config.toml
n_layer = 11
d_model = 512
n_head = 8
n_kv_head = 8
head_dim = 64
d_mlp = 1536
vocab_size = 32000
activation = "gelu"
norm = "layernorm"
norm_place = "pre"
norm_eps = 1e-05
positions = "alibi"
qk_norm = false
attn_scale = 0.125
bias = "all"
tie_embeddings = true
parallel_block = false
extras = ["capped logits"]
init = "uniform"
init_std_qkv = 0.0237
init_std_o = 0.00505
init_std_up = 0.0237
init_std_down = 0.00291
init_out_by_depth = true
optimizer = "muon_variant"
lr = 0.00622
lr_mult_o = 3.0
lr_mult_down = 2.0
beta1 = 0.93
lr_head = 0.0152
warmup_steps = 200
schedule = "wsd"
decay_fraction = 0.746
decay_shape = "linear"
final_lr_fraction = 0.1
batch_tokens = 131072
seq_len = 2048
doc_mask = true
train_tokens = 902900000
steps = 6889
dataset = "wikipedia_en"
Each number is 128 + 32 x the weight over its row's rms, rounded and kept within 0 to 255. Layers, rows and columns count from 0. The size above them is the row's rms in percent of the matrix's.

# layer 6 MLP up, 1536x512, rms 0.0746, rows 1401-1427, columns 128-255
size [100  96 106 110  98 103  94  99  97  96 106  89  96  97 104 104 102 111  96  99  89  98  96 102 102 104  96]
[[136 128 149  81 122 107 121  93 177 137 109 129  78 132 130 154 180 144 140 113 103 130 178  77 169 126 135 116 189 139  99  55 111  69 115 163 162 127 177 174 114  87 123 160 225 146 126 133  78 102 126 143 138  78 113 160  81 197  92 141  93  94 199 129 143 109 134  80  82 122  99 123 155 135 121 123 128 154 110 128 105 119 127 107 144 117 133 113 117  91 103 126 150 178 154  97 189 183 114 138  97 105 111 138 107  83  82  95 122 116 149 103 125 154 172  70 146 172 105 182 143 136 103 177 154 179 101 192]
 [138 102 113 172 128 140 214 140 109 180 102 110 161 141  94 137  53 191 187 100 161 141  92 136  84 136 113 105  94 190 169 118 147 182 159 145  75 130 184 115 134 153 143 145 110  98 117 145 122 133 115  79 119  93 103 117 148 133 189  75 138 107 144 110 126 145 151 119  92 171  79  15 111 148  59  83 117 116 119 166 113  98  60 150  79 120 157  86  81 135 106 122 118 159 135 140 127 177 146 131  89 131 162 106 141 131 170 134  92 142  96  83  97 117 103 144  82 141 122 169 141 130  84 129 123 141 134 144]
 [144  89 176 151 143 194 149 150 165 123 110 123 167  99 199 107 114 110  98 141 164 136 136 131 113 136 164 112 192 107 154 147  79  93  97 112 109 124 122  71 164 182  46 115 107 116 107 137 116 112 172 165 150 133 111  86 136 146 136 143 156  67 148 159 139 144  65 205 196 184  68 125 144 110 148 151  97 141 138  92 111 136 190 127 154 102  86 126 190 104 155 110 119 133 119 113 135 118 106 141 133 177  95 172 140 130 125 164 136 180  94 148 140 108 126 177 116 148 108 180 152  83 174 116 228 145 174 131]
 [126 150 135 191 111 111 105 151 156 161 115 174 101 136 100 140 206 139 134 108 122  91  84 184 145  62 104 137  93  79 157 124 111 116 114 114 134  61 133 143 104 130 186 129 145 139 113 101 150 138 159  79 176  29 174 111 150 104  98 149 119 140 104 110  74  98 175 178 140 114 125 150 103 134  53 127 104 114  99 162 122 174 105 126  72 143 163 170 194  98  94 138 154  36 121 173 115 135 155 157 162 112 156 158 183 169 130 110 157 116 129 110 109 169 117  79  74 155  82 158  74 127 140 125 129 112  69 146]
 [ 88 218 105  78 132 143  98 154 168 149 105  99 157 153 130 112  95 127 173  95  56 141 141 105 114 188 154 115 188 159 177 153 162 156  88 138 164 118 132 118 150  86 105 170 153 190  98 153 102  91 136 170  81 110 122 117 136 137 188 172 132  90 178 109 104 136 133  70 203 145 113 129 140  95 114 125 101 142  85 128 119 133 180 123 116 182 168 153 118 161 126 120 102 108 144 176 108 163 185  67 136 122 158 146 107 155 106  80 168 129 128 169 113 184  89 114 138 184 122  71 114 106 120 137 137 154 176  84]
 [127 116  75 182 144 125 138 107 133 114 142 134 128 148 110 148 199 131 125  98 107 104 122 118 123 105 123 165  93  50 161 105 151 156  96  99 109 167  96 147 137 107 117  68 126 121  96 134 117 124  85 133 163 122 112 111 145 111  98 117 142 104 105 129 104 189  82 162 108 117 101 143  64 133 105 150 105 131 149 114  87  57 123 165 157 116 180 112 169  95  98 116  99  47 145 159 101 164 188 163 111 192 133 160 122 158 166 104 118 144 184  92 166 103 122 132 156 145 124  59 143 158 116 129 171 159 127 135]
 [133  79  63 132 136 118 179 150 147 122 144 141 167  71 136 149 131 197  84 158 146 145 158  53 133 121 117 169 142 122 105  48 103 131 135 141 110  82 117 141 203 131  82 145  69 159  83 156 189 125 143 118 100 126 134 208 125 129 176  95 155 142 136 107 147 110 110 181 113  82 127 131 100 176  96 127  68 132 115 140 130  96 157 157 133 106 155 152 105  65 125 142 119 133  84  77 138 134 163 112  97 119  96 146 142 118 150  85 161  95 143 107 121  85  87 127 178 119  84  78 118  25 117 118 128 118  86 165]
 [ 74 156 104 126 132 130 210 133  93 167 148 108 144 155 146 105 138 151 126 184 123 109  61 100 108  82 145  94 117 116  64  87 135  79 117 145 177 122 138 151 143  98  91 165 136  89 128 155 139 170 136 119 141 126 146 207  97 150 116 122 205 134 140 112 104  87 180  86 149 121  96 142 127 115 125 133 161 133 146 155 119 142  90 143 142  86 108  85 188 129 105 146 157 134 140 131 136 151 158 151 135 141 104 176 138  53 168 125 138 138 173 141  95 129  97  90 119 133 107 143 101 159 173 163 193 130  90 110]
 [ 91 196  62 190 169 145 162 115 127  91  96 165 116 131 149 140 165  80 148  58 151 112 120 117 101 117  79 158 110 105 122 148 111  92 168 156 180 129 165  78 154 115 129  98  70 120 104 124  81  96 165 106 121 153 131 161 108 104 118 136 127 111 172 160 169  86 129  67  93 134 114 120  87 160  76 152 134 162  68 117 124 161 157  69 149 120  45 157 165 121 139 128 179 117 110 132 154 142 145 109 142  40 137 141 174 115  83 116 179  46 124 125 180 141  89  93 177 123 131 125 180 196 127 114 113 131 150 133]
 [146 129  93 134 128 180  73 146 105 126 164 141 131  91 149 132  88 193 166 156 136  70 126 139 127 136 137 131 148 205 145  69 154 131 159 105 162  69 142 119 118  61 119 128 121 119 117 188 131 162  65 121 130 107 100 159 144  91 114 128 103 101 146 150  93 175 123 142  86 105 128 128 160 102 107 132 163  92 122 158 139 139 128 124 173 105 147 117  75 136 106 105 125 115 112 151 133 131 140 166 163 113 149 155  88 146 135  99 119 107  73  62 136 122 138 138 120 144 174 111 210 124 151 145 124 166 162 154]
 [166 124 129 151  94 145 163 112 151 128  83 107 181 147  96 134 171 216 163 180  64  81 143  80  95 128 106 127 133 198 121 101 103 133 131 164 106 140 141 149  82  78  94 157 127 141 124 134  95  97 158 119 105 122  58 164 146 164 102  73 119  87 170 106  92 158 154  94 128 103 114 158 138 138 146 134 132 117 130 126 100  95  93 146 136 133 127 117  75  81 146 132 133 111  96 143 149  94 124 124 101 126 109  76  93 123 142 119  70 163 104 111 126  93 128 176 122  99 108 159 126 117  89 128 148 171 146 126]
 [133 177  91 160 193 121 138 143  58 133 146 113 100 129 131  97 118 114 118 115 157 101 108  95 109 125  46 117 102  50  61  90  93 116 150  89 140 108  81 125 161 140 147 114 141 152  92 136  98  56 134  87 107 151 124 139 178 161 144  93 154 189 155 185 151  91 137  80 197  81 141 103  99 154 182 207 156 126 138 100 137 130 179 102 170 160  97 157 147 119  82 106  80 187 125 114 124 161 130 150 139  83 179 113 160 165  69 110 118 171 154 119 137  91  93  90 114 173 146 166 128  64 160  69 138 130 129  48]
 [170 120 116 122 141 117 149 150 151 208 104 110 130 177 114  83 142 142 176  71  78  88 125  86 121 129  78 156 139 142 108  83 188 226  88 149 146 157 132 193  89 134  53 214 173 166 138 175 170 130  84 159 137  94 123 144 136  60 131 175 157  82 173  41  79 150 138  80  78 130 117 144 145  82 129 105  85 170 167 202 115 119  93 116 164 125 122 172 139  78 114 123 181 194 162  97 142 152 143 193 158 150 132 131 108 146 150 141 136  80 148  88 189 162 138 136  99  72  92 165 141 108 147 116 134  78 120 141]
 [106 115  94  61 169 149 115 128  77 107 128 121 171 132 113 128  69 140 125 164 100 132 102 141 106  92 106 165 131 136 138 134 134 208  68 147 116 143 172 141 196 172 163 118 134 192  98 204 180  79 143  76  99 126 135  94 156 104 196 125  91 104 139 117 150 126 141 125 122 135 117  87 155 133 122 114 109  65 140 112 119  74 176 105 172 124 154 139 185  97 134 139 171 143 113 126 158 106  84  66 138 138  99 121  91 141 180 135 122 176 114 159 129 169 127 106 132 204 126 171 112 175 106 154 150 104 170 146]
 [173  68 164 139 156  69 136 111 164 158  66  43 151 157 155 112  85  98 196 106 116 123 134 146 134 162 137 167 128 113 143 121 134 104 115  81 104 126 141 123 130 149 101  87 118 149 138 158 185 163 119 178 124  94 115  88  87 109 169 168 131 109  76 117 125 126 141 139  86 170 144 170  74 137 164 178 115 153 175 159 130 101 160 182 105 137 109 145 139 131 132 124 132 125 135 135 143 114 185 148 158 120 117 118  85 135 147 152  94 171 104  73 145 208 147 126 174 111 108 158 165 177 167 127  78 144 158 159]
 [128 105 132 190 128 107 150  96 164  18 122 121  85 153 124 133 103 102 152 181 125 131 145  95 149 114 123 140 107 150 146  90 124  88 100 168  85  77 159 154 165 117  84 109 100  83  70 152 184 120 164 101  77 137 125 108 122  88 178 167 118 126 145 160 139 140 154 145 105  89 129  95  90 141  97 174 123 132  86 136 153 146 152 150 136  98 108  62 152 118  85 163 179 142  55 170 154 130 104 152 117 146 138  93 160 156  54 107 130 138 143 186 114 141 160 127 149 174 152 173 153 189 121 133 178 124 126 139]
 [130 106 105 148  69 146  87 145 106  60   4 140 128 142 143  79 185 178  99 206 196 153 135 148 108 143 128  90  84 165 106 206 142  95  60 182 231  77  93 147 132 111 183 159 111  88 114  98 135  75 161 184 167 158 119 102 104 141 149 117 124  65 112 114 158 154  80 118 102 143 123 126 135 122 169 137  87 149 119 165 126 124 136  88 163  87  86 143  93 170 104 165 124 106 140 145 130 146 166  90 125 104 107 121 230 109 123  86  74 122 160 110 120 129 147  89 172  85 137  91 111 137  99 133 122 149 152 176]
 [112 162  89  93 103  82 141 105  95 168 153  66 122 141 196 141 153  81 110 117 165 156 136  59  90 122 133 115 145 131  73 106 170  88 104 169 120 136 106 180 190 145 106 160 141  93 138 195 145 123 111 110 129 124  84 174 171 138 151 150  87 126  98  77 118 126 158  73 158 156 129 111 148 140 114 122  83 150  73  87  92 139 113 123 185 130  77 150 109 141  98  69 132 142 116 129 170 176 141  56 120 131 138 116 101 135 131 169  97  82 134 117 123 130  89 133 126  98  64 111 123 155 150  85 127 113 139 129]
 [150 130 111 203 124 127 115 182  59 152 157 113 129 189 124 125 124 195 133 215 116 119  75 138 105  91  94 160 131 137 102  86  94 156 149 185 118 115 142 112 106  95 105  92 181 106 137 131 125 146 131 134  87 153 171 144 124 102 137 171 173  88 147 113 152  98 124 142 103 106 143 110 106  89 141 172 171 124 125 127 169 121 128 160 144 107 161 146 154  99 157 113 142 156 141  92 129 137 151 165 149 103 138 148 112 118 110 130 118 150 157 115 151  51 128 108  63  55 145 158 155 185 109 114 151  89 114 113]
 [ 94  89 146  90 123  93 106 116 129 167  99 152 120 107 137 202 115 159 181  89 195 109 140 135 111 149 156 189 195 190 138 166 183 170 101 118 158 147 141 113  95 150 123  47 129 151 123 152 149 130 129 136  90  98 126 144 146 111 141 171 131 107 158 119  94 172 138 108 139 110 156 102 118  87 113 126 145 146 146  91 161 122  96 128 147  75 100  98 119 123 124  94 115 176 129 156 164  82 155  83 131 166 136 108 135 100 161 116 118 115 162  42 120 115 138  65 121 108  86 133 115 130 113  99  78 168 116 115]
 [157 159 135 143 131 109 122 170 131 147 142 138 109 127  99 114 149 123 125 161 149 186 141 119 154 145  94  72  89 136 185 161 120  85 180 159  95 118 111  24  90 109 163 102 114 150  83  88 119 135 117 144 151  91 147 106 115 145 123 149 163 114 157 139 126 116 106 189 138  88 182 117  94 165  94 106 153 114 127 137 174  81 108 163 113 207 146 147 104 135 178 131  96 128 136 141 130 132 153 139 123 105 140  89 124 119 132 154  68 120  71 177 108 108 104 120 173 132  94 108 150  76 116 161 144 122 148 160]
 [160 131 118 165 114  66 130 134 112 170 125 137 109 124 146 105 129  93  76 205 147 153 112 147  97  86 115 131 146 176 114  82 117  71 138 127 130 111 117 165 109 165 128 123 115 150  70 104  82 119 116 139 128 100  90 121 176 193  50 104  90 131 104 137 127 147 169 187 151 129  94 153  62 137 157  95 145 140 130 124  96  97 122 121 110 105 150 134 188 165 124 102 103 144 117 151 125  79 102 163 138 198 169 109  80 150 133 143 145  77  91 132 151 191 123 127 142 147 139 116 110 111 125 151 151 138 214 181]
 [ 95 180 117 124  95 175 151 147 108  78 162 160 117 152 174 143 131 131 144 113 152  98 150 135 192 164  83  82 169 144 129  91 146 125 155 110 123  70 143 125 114  68 104  95 188 121 176  49  85 193 130 155 186 129 126 129  98 151 100 148 108 138  87  73  56 114 112 115 136  72 133 146 105 154 186 111 178 153 124  73 129 156 113  93 116 163  73 150 155  74 122 153 182 130  98 131 130 173 132 119 122 118 123 164 147 126 192 133  80 117 135 139 149 135 104 109 123 109  87 191 127 117  73 118 138 128 112 165]
 [181 129 114 172 146 138  68 102 183 101 147 165 134 133  97 107  86 163 129 119 174 108 176  46 138 138 125 110 179 158 100 132 121 184 146 114 146 140 124 110 131 177 109 139 158 144 123 102  95  97 156 100 145  78 124 161 122 134 100 127 129  60  57 106  97 151  80  90 140 167 122 132  82 188 155  80  85 112 168 155 148 175 115 167 142 124  65 148  98 153 114 135 137 127  87 109 118 140 168 144 160 168  80 156 159 117 151 164 101  17  70  75 123 107 155 152 186 126 154 142 115 129 110 108 151 148 144 165]
 [117 136 142  92 140 194 104 133 102 170 157 101 159 126 116 179  93 117 102 148 166 132 107  87 181  82 151 135 133 142 153 123 148 103 168 167  94 131  94 115 160 104 136  81  22  98 124 142 159 196 117 159 183 112 154 155 104 134 161  75 140  76 124 125 128 117 156  64 153 101 162  64  60  95 141 124 179 136 101 180 138 214 164  95 155 102 127 125 179 109  82 152  89  89 154 147  98 160 157 129 114 166 158 139 133 122 114 132 148 139 151 143 143 197 103 112 173 135 105 145 123 119 144 121 124  83 186 191]
 [113 113 160  70 174 139 133 166 127 122 107 141 111  69 125  82 137 146 159 167 169 148 152  86 123 125  80 123 103 101  73 199 102 113 111  94 110  92 173 189 190 155 157 136 128 135 131  97 147 150 134 160 154 134  84 135 182 108 120 151 147 156 110  89  92 173 152 128 154 127 123 117 111  87 156  92 100 143 170 153 184 136 118 137 135 114 114 192 113 174  74 118 158 222 118 143  55  83 140 110 131 136 127 199 179 189 148 159 162 136 143  89  68 115 112  94 126 182 137 149  91 136 149 161 138 198  97 138]
 [ 87  91  56  79 135 132 148 130 149 128 124 116  92 157  81 136 184 123  67  98 107 126 103 153 118 105 145  95 188 126 156 160 161 130 141  52 136 163 157  96  94 119 118  51 175 152  99 163 133  83 110 167 131 109 115 133 183 150 147 176 141 130 132 174  51 109 127 169 158 132 136 145 116 154 123 142 140 164  84 103 124  96  39 100 139 219 117 101 155 179 129 109 164 184 113 186 148 140 138 165 114 155 188  78 113 180 143 161 129 129 118 154 127  94 131 117 124  87 115 141 124  94 115 153 119 166 111 107]]
# layer 6 MLP down (transposed), 1536x512, rms 0.0895, rows 1401-1427, columns 128-255
size [ 99  98 105 115  99 103  95 102  97  95 101  89  95  98 106 101  98  98  94 103  97 100 104 104 102  92  93]
[[157 161 130 115 164 140 124  82 204 144 133  74 132 106 120 149 165 144 135 123  87 187 154  65 145 126 131 131 150  91 125 114 122 114 186  95 108 102 100 146 130 196 148 197  92 150 118 139 138 139 183 181 191 130  91 101 150 156  74 175 132 128 138 132 112 118 156 168 119 135 102 106 124 118 164 120 121 180 129  74  98 184 142 142 135  26 107 101 104 134 181 113 143 127 185  69 115  95  93 123 129 143 142 103  87 111 171  77 145 158 129  89 124  86 120 153  68 155  75 150 129 161 133 140 107 147  86  94]
 [107 144 113 160 115 152  73 129 110 130 137 134 129 142 152 163 109 108 171 169 131 105 116 138 132 183 136  82 133 124 113 157 125 138  46 171 133 142 149  94 127 122 115 127  91  87 134 127  85 109 147 117  49 113 158 137 183 127 148 160 169  96 114 142 107 134 133 174 207 120 143 128 160 109 151 120 138 123 153 117 137 160  89 146 114  75 117  74 131 149 120 144 160 104  79 121 118 127 101 127 152 142  82 149 143 163 131 109 151 214 152 146 172 154 150 125  90 182 133  67 125 131 175 100  98  70 102 120]
 [215 104 122  93 155 138 132 166 173  93 172 120 150 106 114 127 117 193 126 174 105 162 106 142  82 118 146  73 164  95 206 162 123 108 123 135 143  94 155  80 140 137 201 147 164 114 115 108 172 159 122 122 145  80 133 112  96 103 151  97 173  78 135 129 133 115 108 181 108 135 136 150 162 120 127 108  96 132 187 166  55 159 149 149 106 137 182 136 189 106 140 135  85 121 117 146 100  97 125 133  51 144 138 184 135 124 121 191 136 155 183 124 128 141 164 137 160 159 126  94 135  86 176 114 117 106 154  74]
 [148 114 145 126 114 127 110 146  74  91 122 136 136 124 113 159 131 138  62 168 165 113 101  88 161 166  63 163 161 124 154 164  80 107 166  93 103 116 110 150 144 122 103 126 132 151 120 134  98 110  87  75 156 168 136 145 128 149 169 157 120  96 108  96 131 159  81 171 126 148  54 119 127 132 125 148 152 171  80 156  91 128 105 156  97 143 124 122  98 128  69 146 129 140  98 132  77 152  66  93 151 100 160 107 107 124  94  90 135 136 102  62 121 144 162 171  82 103 106 128 128 161 107 157 167 105 182 107]
 [134 194 157  91  90 109 114 116 148 145 112  92 148 137 173 161  83 130 155 162 112  69 145  89 133 130  96 175 178 158  90 162 149 122 165 103 129  82 127 126 145 107 113  78 217 178 177 135 128 116 193 103 100 116  93  97  77 137 152 180 142  51  97  89 142 120 115 113  88 134 159  61  86  84 105 158 127  69 153 116 181 175 168 103  93  91 113 113 132 104 169 100  66 145 134  96 109 117 214 167 183 157 111 140 154 136 106 111 137  85 133 124 100 163 144 146 144 163  83 118 126 156 175 119 135 120 124 116]
 [141 122 138 193 147 166 137 166 109 122  78 132  63  78 135 211 113 142 117 133 107 110 127 150 118 134 120 166  95  72 147 128 182 152  94 152  70  66 121 114 172 155 164 149 115 119 135  97 155 122 136 138 179 132 104 152 103 133 182 197  76 176 121 163 100 114 194  80 119  95 100 159 141 175 161 139 125 112 160 188 106 120 116 157 113 123  94 145  89 159 121 187 137 116 154 143 102 131 150 111  68 153  83 176 134 108 170 126 121 162  89 196 162 146 129 147 103 160 143 107  74 143 141 130 135 129 145 163]
 [122 163 139  93 137 111 161 130 119 128 114  98 171  72 126 107 112 115 140 123  92 135 114 139 141  67  91  46 132  80 148 135 159  90 193  92 149 109 203  90 123 108 119  97 119  82 176 106 127 133 150 144 149 135 191 169 119 137  79  59 152 139 108 111 100  87 145 154 120 110 135 117 126 151 108 109 163 143 133 177 130 153 145 148  81 113 115 132 102 163 132  97 172 135 121 111  73 131  97 191 146 110 162  91 112  84 160 150 167  92 144 111 148 136 204 138 149  42  48 110 166 161 183 113 147 170 156 140]
 [141 149 119 181 119 126  98 247 111 116 177  49 115 152 127 158 120 126 206 104 183 120  91 126 126  89 155 163 107 169  51 155 163 116  82  73 148 137 113 151 163 116 123 143 115 141  81  82 122 143 113  79 133 115 111 130  61 104 133 147 140 157 146 113 221 144  94 102 119 138 122  98 106  79 154 119 163 153 150 127 175 186 129 146  86 132  81  90 141 133 211 116 167 110 104 177 115  89  87 209 140 152 108 120 143 127  91 127 149 132 122 147 140 173 128 142 157 122 102 173 133  92 101 120 156 111  99 109]
 [111  99 154 104 108 126  88 106  84 135 186 138 152 137 101 168 145 163 122 112 129 130  78 164 120 119 110 159 168 165 150  67 128  88 177  86 147 120 140 121 136 173 139 226 153 164 141 127 162 164 123 192 167 153 162 139  90 111 123 146 116  89 191 105  77  98 113 176 109  62 102 114 102 162 146 174 122  86 164 115 126 139 150 173 121 109  86 136 153 189 148 173 168 136 153  42  84 120 119 108 179 156 117 103  75 144 142 102 106 173 161 130 117  42 162 131  90 134 132 139  78 128 153 152 109 175 106 172]
 [112 134 113  53 160 134  70  96  98 142 149 112 147 204 152 116 154 175  80 145  57 114 105 163 138 122 185  43 101 114 106 180 119  80  78 144  76  82  72 120 129 159 122 145 167 120 114 152 113 100 167 129 109 110 179 159 117 111 136 160 181 195 120 130  76 129 154  75 139  86  39  89 137  84 143  92 133 107 144 159  80 170 103 172  94 168  73 107 119 144 102 133  99 153 146 139 126 127 151 165 114 161 123  97 135  89  84 121 132 115 129 209 113 184 124 137 114 117 135 115 121  96 202 173 130 138 179  92]
 [191 141 145  45  95 123 128 140 168 164  97 170 149  94 127  68 164 129 145 129 131 148 200 128 107 161 150 146  89 162 137 140 145 145 119 143  57 139  91 159 122 138 151  69  82 117 109  96  88  85 132 132 170  56 129 145 194 150 139 115 103 163 113 148 154 166 117 140 133 101 107 132 159 184 141 126 134 128  94 182 101 134 120 154 157  67 178 101 112 179 101 162 124 151 121  78 175  86 101 152 143 180 136 139 144 123 106 133 107 149 173 143 151 146 138 132 111 120 115 165  84 168 106 148 156 148 154 115]
 [117  99 175 129  93 144 205 134 141  85 142 177 165 136 135 170 165 126 114  89  75 147 140 166  94  84 163 149 169 141 153 125 174 140 190 166 123 163 107 117 100  65  78 167 139 116 138  98 178 157 101 131 150 116 121 162 111 169 111 168  69 121 147  77 125 185 145 149 103 163 149  78 108 150 126  74 130 103 116 108 160 124 161  88 131 133 156  95 220 152 155 117 201 133 140 110 196 152 116 159  87 136 189  98 155 161 129 167 127 127 103 175  72 128 160 181 156 114 129  95 178 117 111 162 145 110 120 124]
 [152  85 100 137 126 111 129 104 157 139  93 138 106 117  53  83 118 138  98  99 117 142 185  74 102 126 163 147 138  95  87 112  89 147  78 159 119 134 131 104 171  94 136  83 161 150 109 153 129 133  99 126 120 121  94 114  90 105 106 119 128 138  87 137 175 123 165 145 122 132 148 170 123  90 147 147 109  70 109 113 138 112 126 122 147 103 145 121 110 121 150 104 109 123 174 149 182 183 178  97 146 138  60  83  77  83  68  57 141 212 162 125 203 150 128  65  84 122 114 138 154 138 162 129 137  72 147 123]
 [ 97 159  47  80 139 120 177 230 177 127 126 136 172 158  22 116  96 138 138  91 135 146 139 129 150 104 118  79 126  96 182 111 136 183 121 111 175 157 118  85 168 136 170 158 107  90  76 207 119 111 172 138 151 202 134 119 175 123 172 110 116  91 146 175 113 133 153 117 140 129 125 131 127 122 107 118 156 101  65 144 122 157 113 122 186 143 131 164 126  84 114 116 126 134 128  94  99 125 131  62 118 157 153 119 169 175 147 105 122 130 101 111  39 115  74 144 153 183 132 117 144 115  66 116  84  72 192 183]
 [153 109 124  93 145 124 183 135 114 173 145 119 180 175 140 104 108  83 130 121  46 112 140  90 137 124 122  76 116 106 121 185 148 212 173 140 103 103 124  86 139 178 128 152 190 153 104 156 162 128  64 139 201 143 122  70 134  91 108 110 133 169 124 122 119 155 135 179 138 177 113 115 173 105 114 161 112 162 198  84 100 160 130  93 178 173 152 186 115 169 129 131 197 122  72  68 142  89 164 181 148  76 127  90 126 148  80 135  83  85 126 148 125 141 122 182 135 110 145 131 146 210 133  77 162 103 115  69]
 [193 104  90 175 116 161  73 154 150 111 121 177 118 160 106 109  95 119 146 163 195 186 134  98 145 156 112 101 138  95 145 193 176 141 167 155 147 145 181 108 138 208 169 105 130 138 122 169 133 104 123 135 147 153 142 153 137 179  85 123 142 103 121 122 114 136 130 137 118 123 154 157 135  75 219 110 123 104 139 143 118 179  63  93 132 127 144 141  94 104 108 174 108 114 107 178  98 172 159 147 157 127 153  72 105 151 102 165 129  72 137 141 151  68 151 112 105  99 109 155 155 165 135 113 197 132 143 166]
 [113 112 103  69  76 108 132 121 110  86 100 166 168  80 111 114 125 125  71 129 135 190 116  88 114 126 113 157 159 100 128 151  86 117  98 111 154  85 178 142 149 129 152 114  64  67 119 181 149 142 172  87 111 152 149  75  94 141  90  76 114  96 112  98 126 121 102  83 109  92  83 119 155 124 142 156 183 189 159 129 122 123 127 136 174 160  90 125 150 191 101 196 135  48  87  33 129 119 152 110 150 142  43 128 110 158 193 172 122  86 136 150  98 116 129 136 154 156  98 124 157 152 124 136 109  62 119  91]
 [130 126 127 136 106 108 120  63 111 162 129 121 129 148 126 159 146 116  64 104 140 113 138 102  99 192 175 184 188 149 143  99  86  55 168 146 116 143 121 131 151 147 117 104 131  93 151  94  82  84 152  82 159 164  77 136  82 130 153 136 165 255 159 100 114 197 140 125 158  92 143 146 182 142 153 159  85 155 149 118 131 150 183  54 144 114 119 185 150 116  50 139 150 140 134 198  95 154  98 117 164 109  78 169 129 181 122 154 165  95 172 145 116 114 135 203 139 100 152 105 115  94 132 105 151 127 130 122]
 [116 137 116 148 135  96 106 112 131 100  65 149 125  80 150 107 141  55 133 103 112  73 108 137 125 113 136 106 107 178 115 160 106 127 129 164 134  90  70 186  85 190  84 173 117 134  98 119 119 115 142 140 144  87  73 187 111 129 123 110  92 112 124 239 112 149 170 194 125 112 144 129 159 136 170 118 153 163 145 147  96 164 128 130 166 130 132 126 126 139 136 121 127  91 107 117 144 132 132  69 125  90 169 138 111 130 103  85 106  98 141 144 112 109 159  69 148 151 107 114 118  90 163 165 179 156 105 109]
 [ 77 104 194 100 106 102 153 118  96 122 140 157  65 162 149 154  72  75 149 126 135 151 130 152 178 162  73 139 146 181 128  82 129 154 127 151 157 143  99 126 125 131 120 138 146  61 151 118 128 155 125 123 156 126 121 113 101 180  41 139  74 162  62 103 115 231 162 102 115 165 119  73 120 113 122 130 136 122  74  98 106 166  91 140 123 138 162 127 144 169 115 183 129 149 166 130 127  97 170 111 125 142  97  86  85 154 109 107 147 176 159 161 134 137 101  81 181 142  72  98 109 161  76 147  94 122 132 156]
 [126 137 160 119 116  86 142 105  97  93  92  62  68 128 191  63 127 152 188 111 167 107 115 156 139 139 105 133 115 129  92 140 152 116 165 148  90 142 121 126  77 195 122 136 159 118 179 153 140  90 153  96 107 132  97 152 145 105 116 128 180 198 182 119 129  83 134 110 112 121 141 132 201  84 128 207 176  94 153 115 113 114 144 140  85 116  86  82 131 128 110 142 133 124 122 165 123 120 116  99 136 106  90 116 139 107 118  99 211  74 166 102 120 155 126 141  93 139  88 166 126 177 106 137 152  99 114 112]
 [117 121 174 154  69 112 138 150 164 128 136 106  97 133 129  85 143  83 153 143 142 225 114 121 185  99 104 151 133 121 137 180 140 131 163 195 110 110  71 123  83 131  88  80 100 154 172  90  60 100 118 220 175 170  69 104 123 115 105 142 152 186 114 176  59 113 119 156 170 122 160 144  57 144 132 159 135 152 131 103 144 154 142  70 152  68 118  77 160  98  81 147  73 145 173 158 122 143 218 127 131 114 131 103 146 184 142  97 124 230 122 156 129 119 121 103 127 169  93 135  66 172 159 158  36 127 127 207]
 [ 79 162 149 155  65 113 109 135 140  95 160 164  99 139 147 130 194  66 179 150 156 117 175  47  66 182  99  87 140 152  67 127 141 118 141 122 139 125 109 129  99 108 167 149 129 163  91 115  89  91 140 132  85 126 118 179 143 110 167 140 103 161 171 113 168 124 104 121 192  89  93 143 124 123 115 112 158 142 114 120 126 216  80 146 103  99 117 172 107  96 147 177 142 124 164 154 196 127 127 145  89  58 148 144  96  87 110 106 161 148 106  61 146 145 162 116 145 116 156 164 156 151 214 111 128 118 110 114]
 [155 126 131 163 145 139  63  97 129 158 162 174 181  84 123 124 160 133  99 160 115 131 171 167 124 137  19  55 109 115 112 165 115 108 166  90 124  91 184 121 120 144 112 128 153 152 126 110  85 116 147 162 117 132  86 122 140 147 145 153  98 107 114 127 173 150 150 121 155 111  94  70 165 112 170 182 171 153 127 153 177 131 152 146 130 117 122 102 112  95  99 133  70 117 172 131 124 119 171  83 119 126 151  84 117 146 111 119 124 110 188 125 159  95 184 109 153 184 196 178  99 160 124 144 102 199 130 137]
 [163 228 158 179 143  67 158 116 151 120 108 132 173 160 133 131  79  84 186  93 123  92 122 157 144 121 109 116 136 104 110 153 113 124 104 129 161 110 145 149 120 108 129  67 124 133 159 135 139 155 135 132  94 140 149 159 165 105 104  37 103 121 113  77 162 184 166 124 164 112 163 127 107 113 165 205  76 186 104 165 150 148 170 118 182 103  84 125  91 154 174 156 185 198 132 154 108 128 104 147  95 133 157 108  94 140 135 159  64  42 118 131 111 160 186 140  73 143 159 120 103 140  26 158 127  75 127 109]
 [132 103  98 136 126 136  84 182 134 155 112  91  84 105 126 142 134 113 121 127 157 122  83 142 122 205  94 138 117  99 147 166 126 150  68 120 140 149 173 173 124 180 231 128 115 118 140 151 131 148 128 127 151 137  92  77 121 125 125 104 102 137 179 158 120 148 129 112 156 143 237  85 162 182 136 144 159 113 151  77 142 118 128  91 117 134 129 160  82 105  68  60 120 178 127 137 169 127  84 174 112 111  89 118 118  65 121 171  99 126  61 131  87 132 120 102 177 153  97 165  88 109  40 106 138 162 134 134]
 [180 110 138  76 142  70  92  97 107  86 175 145  85 186 121 145 123 174 183 122 127 106 111 111 195 149 143  54 142 145 177 102 124 192 137 103 126 175  92 162  82 112 161 190 137 139 103 124 110 133 134 123 140  81 110 190 141 178 168 129 112  95  95 168  85 109 117 166 152  78 115 102 130 121 166  84 119 177 141 186 108 111 111 202 113  99  91 118  63 157 114  83  71 173 144 106 129 129 140  74 120 133  93 129  65  87 192 114 200 136 151 130 126 116 117 196 141 154 158 186  97 173  93  95  59 150 200 164]]